config.yaml
n_layer: 8
d_model: 128
n_head: 4
n_kv_head: 2
head_dim: 32
d_mlp: 320
vocab_size: 8192
activation: "swiglu"
norm: "rmsnorm"
norm_place: "pre"
norm_eps: 1e-06
positions: "rope"
rope_base: 10000.0
rope_fraction: 0.75
qk_norm: false
attn_scale: 0.177
bias: "none"
tie_embeddings: false
parallel_block: false
init: "trunc"
init_std_qkv: 0.0576
init_std_o: 0.0144
init_std_up: 0.0576
init_std_down: 0.00911
optimizer: "soap_variant"
lr: 0.00942
lr_mult_qkv: 0.4
beta1: 0.95
beta2: 0.98
lr_head: 0.018
warmup_steps: 200
schedule: "wsd"
decay_fraction: 0.56
decay_shape: "pow"
final_lr_fraction: 0.1
batch_tokens: 32768
seq_len: 256
doc_mask: true
train_tokens: 87130000
steps: 2659
dataset: "wikipedia_en"
Each number is 500 + 50 x the weight over its row's rms, rounded and kept within 0 to 999. Layers, rows and columns count from 0. Numbers have three digits each. The size before them is the row's rms in percent of the matrix's.

# layer 2 MLP gate, 320x128, rms 0.232, rows 214-319, columns 0-31
102:546467494499426447446502457537485488571551537469557528550500530534626511522561470527492497548508
108:457534560492552527485448545549452505489541454469562619491507485547460474530447452549490413467558
086:501504492458455544490554495500408393530523489544424517479466461418480516513508550486535467534474
094:488549541498516548501416461629521449526519509331500495551493419606430481594466462502563420512447
109:442539482565507523448491503553484530472553465566479547462534516452535464536450523470440457607425
123:489466441490458499554505511494506472475477423482561499429576420414550602391520531531518477473557
103:393571542480528519521472469546510409488515512512526432408482397503406453488391489465529519486557
112:465494477527490442350561587534497483569491501438509537552491487517483488440499514452523470597491
087:506455458424422484421544494546570531549492522467486458486512511435476489466484443510493543504444
102:545398416488547419545514523497442479516514530475481535435471451562470610441464451456619476526509
098:400485532477499493458500523502535446574513490423544547512396524539510427517450496462453467505473
089:510451532451534493487623412493572476560515503578446501484504507556442532517453540531543566463568
110:493427552481479542421464468480480413509473524513477415561527507513528573487519501461454464451524
096:427459609424498463500506350501494517476633592561557523491501427535642495412554498391565550593525
096:529458585581514530504508472546515509553472514445423471536497498495627475467485537543451547568546
108:509435482461501490421424507480446515524511489513502541438452527521432480475482486442522470453587
094:486455531475553384514585468547501572515476537438467428474568469417501474455564500512477504550460
113:495473538587411481517549563495468560493425471541479508561517516548468480400468541457497456513538
102:481546475501563599508503559557403485449487476514419472489421553523510433526507536465472546450575
097:540525519496510527442493584613549512485520475533488468488501497532517515566442574560524565513400
088:507426569496466413568508494469498498486512466473536518472445521526544509477484468456595480506545
098:485422551399450491387521497500513513545491411529496560558512454465500508492547493567512557480468
104:651536465581400484541610521592467445519509533555526393454546478548463522475502608578533487518569
123:430515486483521600526463649553472477408453518454542436537484485435489555489551459487516445530574
086:534535530534477454540484523535513517537419505475518417471437479505462478589483459424535561436523
097:511397443458402535513524559460544461469533457564499501418442486569459509472477506559512578495474
106:494476458638565401407562432512519504535498543499544535466522556483440545506540492440517473506580
099:455573573518487492478475453480555565583594528462443522457508493580490539447372548385523498521471
086:483535501586431413488574466529522552477454477537509475437579527468468482535519584563511534505461
087:478439481506485429549404478550519542526437522460576456487592574471514564428495485537601490557469
115:440469456444429565448448552416469495403516512484531528524477444469460503411501474526525504518522
108:531453525531459433408505516494521472441632506565395481471382516506563499456520527433521577555443
101:545469566420397502505540498512577474460588469468459532472437498552401548465530471508488579443474
100:559538521516444487515519543524549485505527553414386508578484497501511565549447425420518452472572
114:572502500477438435581467527468533481447402519531546517478449563470480526542458471464491508471442
083:530534428419493438535514534480471482480467460528473536500509522465512548526470488420504519517478
097:475524508460552532436564475473579475475539571485563526472503478483551534539371514512547425585538
105:443485581454541474503457543490483533480554531511579475484511464461537592477442547520520564427503
100:551529563492520518532548511534508447559478578421511477321400535492511551480477477490468474468493
108:506453495549448490532492516520560508528510537450545573610515526543521452521594501529640429547464
094:545502482601481500463530494527593518493516535662561566475483442543479583440433505522526458488462
120:429471455522585420503462498551460492481498586426502490451524497461506544474500501564512468566520
092:473424458475481509462492451558531544621533467519487484572454411514464434396390508447482537553502
108:604543501544515474415550597488426527527426539403494463505506483411412561447615596548508475514489
102:534469543449401603522502380502550435511514512590431471556535422507447427523498540570573555512563
109:569498549542483533524422499504545416530489506530506440537424473547476586463450415547498523459522
111:554593521420463519548519533476539377510494480575508406433437468531595519487475473525504413495502
093:475455500517460481541585543489527513523505468463457506531400455524503528500451501472496498583569
100:557341398436532506454507597558439533514480474541477510519431536477528553565579481558519505524522
090:489492548522490381523494486502530460505443604556569471505493500483480564496496467499590498533433
086:495545524482463542508519544527439528466503553463494485563483471518476536511625474409493492494470
088:472490537588513510546537415456500535530548472450475570496450452502430564519448513481534494500525
103:468436476501526501408627540416498415433536451491423483515485476463519446481518534496526523553477
113:606480417486501491502591526512485513595540602505473570546495520545467506441443452510494436532426
090:437540513510401511449476477483618519484442538501475606486478532453485614455482515458453632561495
105:505406492545480565452436425470469510564531494445525385518565482519492537422504495507574624469583
095:526438496499489488566462579565626452650515469499544420487502501547537474478474481488421534513578
105:486519541534414504486478449517508497501438502575492516413379519463497562395513526420445551606515
093:461368408498422470498461563421523530479494574458475507490465565491519425546530563463536470570515
117:517479410451439538394586565529491686539563443429470461562472519549424444433542519439453534530490
096:507519578583517385519483444465490591517530586523533420430356501462531523465440416533515549556516
098:459487502512470480503530547468490493489432524507431552459556469504472439367480508446597433534471
102:468533407452483506483459484443496406573504419501516540473536572550446558494501543423394477522426
086:513499515464505512502422490482508524537479462567519464453480522397507609401414540532494593348484
097:586476456532518522549489486449479447583566503535455561581457514515462493535495515436581523403551
092:500542446512504502488526534516453518500545499461517470403523524466488458449442483448490596373514
097:481610507480409570503514560567458503467620478513519567436488522567473489559470489489513504569461
112:545512497487454474493562528370395489536509570458523466540524461479455547473478567499535446410551
076:524542521456498470520532502371549463533515527484451393508527560458492506501481467490524556567499
114:548507671443553490496382466526441537492441470448561500443551440541444497527473585553536499440478
098:458540452516440505509605525553445486551564520471597510535482463581467402565539525483502339461402
121:532462465521464559456553358453461503571494383419537524507510502487444476490513487466486520471491
099:449526472454493538528466540483513554620519502360536431467494458501469469578462466461584554494483
095:512434513495469438486552550613539478487534491421539481382550506579468505467486532460528446550527
111:488482486544443451580501535570533465490505537497464528413475497441486507491539512492549479483418
094:507453497592529545515552557493506442452496494499492542475542546538503516548546511480387509534511
095:501486575482374572476386524609492537495560451508541545398516534496543454452467449512543547441416
102:428554574474546435344411475540464571491503531437506479545590461504493480472463529495470436426502
092:483612492486516540466493526505532503497482487475462481476516494445495457521433533523538461462538
109:481471533595616449580371491487479589444532524583495466478518431550513480536475508542528476486396
090:457559515470607593556528545561571469454464485466506437544511441506497528481440523446495506403478
087:469527473463505482535542493574484432524476582457483480454464476456477418482563545492577525433520
095:427548419444601495551435502499460580467375470506500464495494478503529530517522395425521515455455
108:515489506537464575469489555524570511480566426514472497515507459506472469500515401520395514613567
108:476496521517468509488423497448494485472481528484488489444557336515496506486469461567539520368511
087:479475602367582496498386417522371535509450510475499491487613470501510531447472528448562461520500
111:575449526511478524462513621414456465448448539567567424507488598608534435499520492530455491628485
097:485607498514476518482557506564444454519405498477529497417539511504581506516407437563520456563358
105:576437470442527527483489487492500586505545578490498574455400612493483475478507539596542464526532
093:528486571460493506463517463513546510541595517537357564600509451504455467472501482566579512530485
105:583435500513561453506509491376434541558430498499500530452515545571470523569568520599490531516512
094:506459371457470537555533563421464428554549565529531428461482484473539592504480524514414541459482
088:455590547472544531544532534481490589413514601486542476577552476486487439450445519426523459501511
122:579519559396539527508449452518462536551540449584487399523563494441482458445542461589555459481503
110:485499576534419491503406413553546525475534555479663560537538528515386516380477472516610511487450
106:438442566509537497498417491517462494512534487487462553512550504475517584481432538481456502478495
112:460494502437487497453440448459514467466517591508520475415385553341512527468513571535566481484508
110:535499578484575560497446462473427478483571446483514546464457535381478517576471498549482536540453
111:477544509486459589472455462500493538403526440456543491525473428539430459413422606488500504490506
104:507497576515540538551440580395469365446485530496489526571543522518483533481354605499484508411437
106:573550494490423576530482507546523519538552546629423513509466531575533407502497542467493522502461
105:507496480630483454383582568543499474528515420462541471580473577554433583422480464435478429573641
101:449515569571466498514488456423508539594500518442479540539441476525467462414445579480503533561409
100:423633577533540507526549427520549502594511439395420506442522561550481484459499582488617481513536
108:461507488516436449530488433464473434578551511560399498394443463487498501473469475475468477517483
104:497443331540504511416491478357470514484532412552586533543508424552597471575516493405585524541541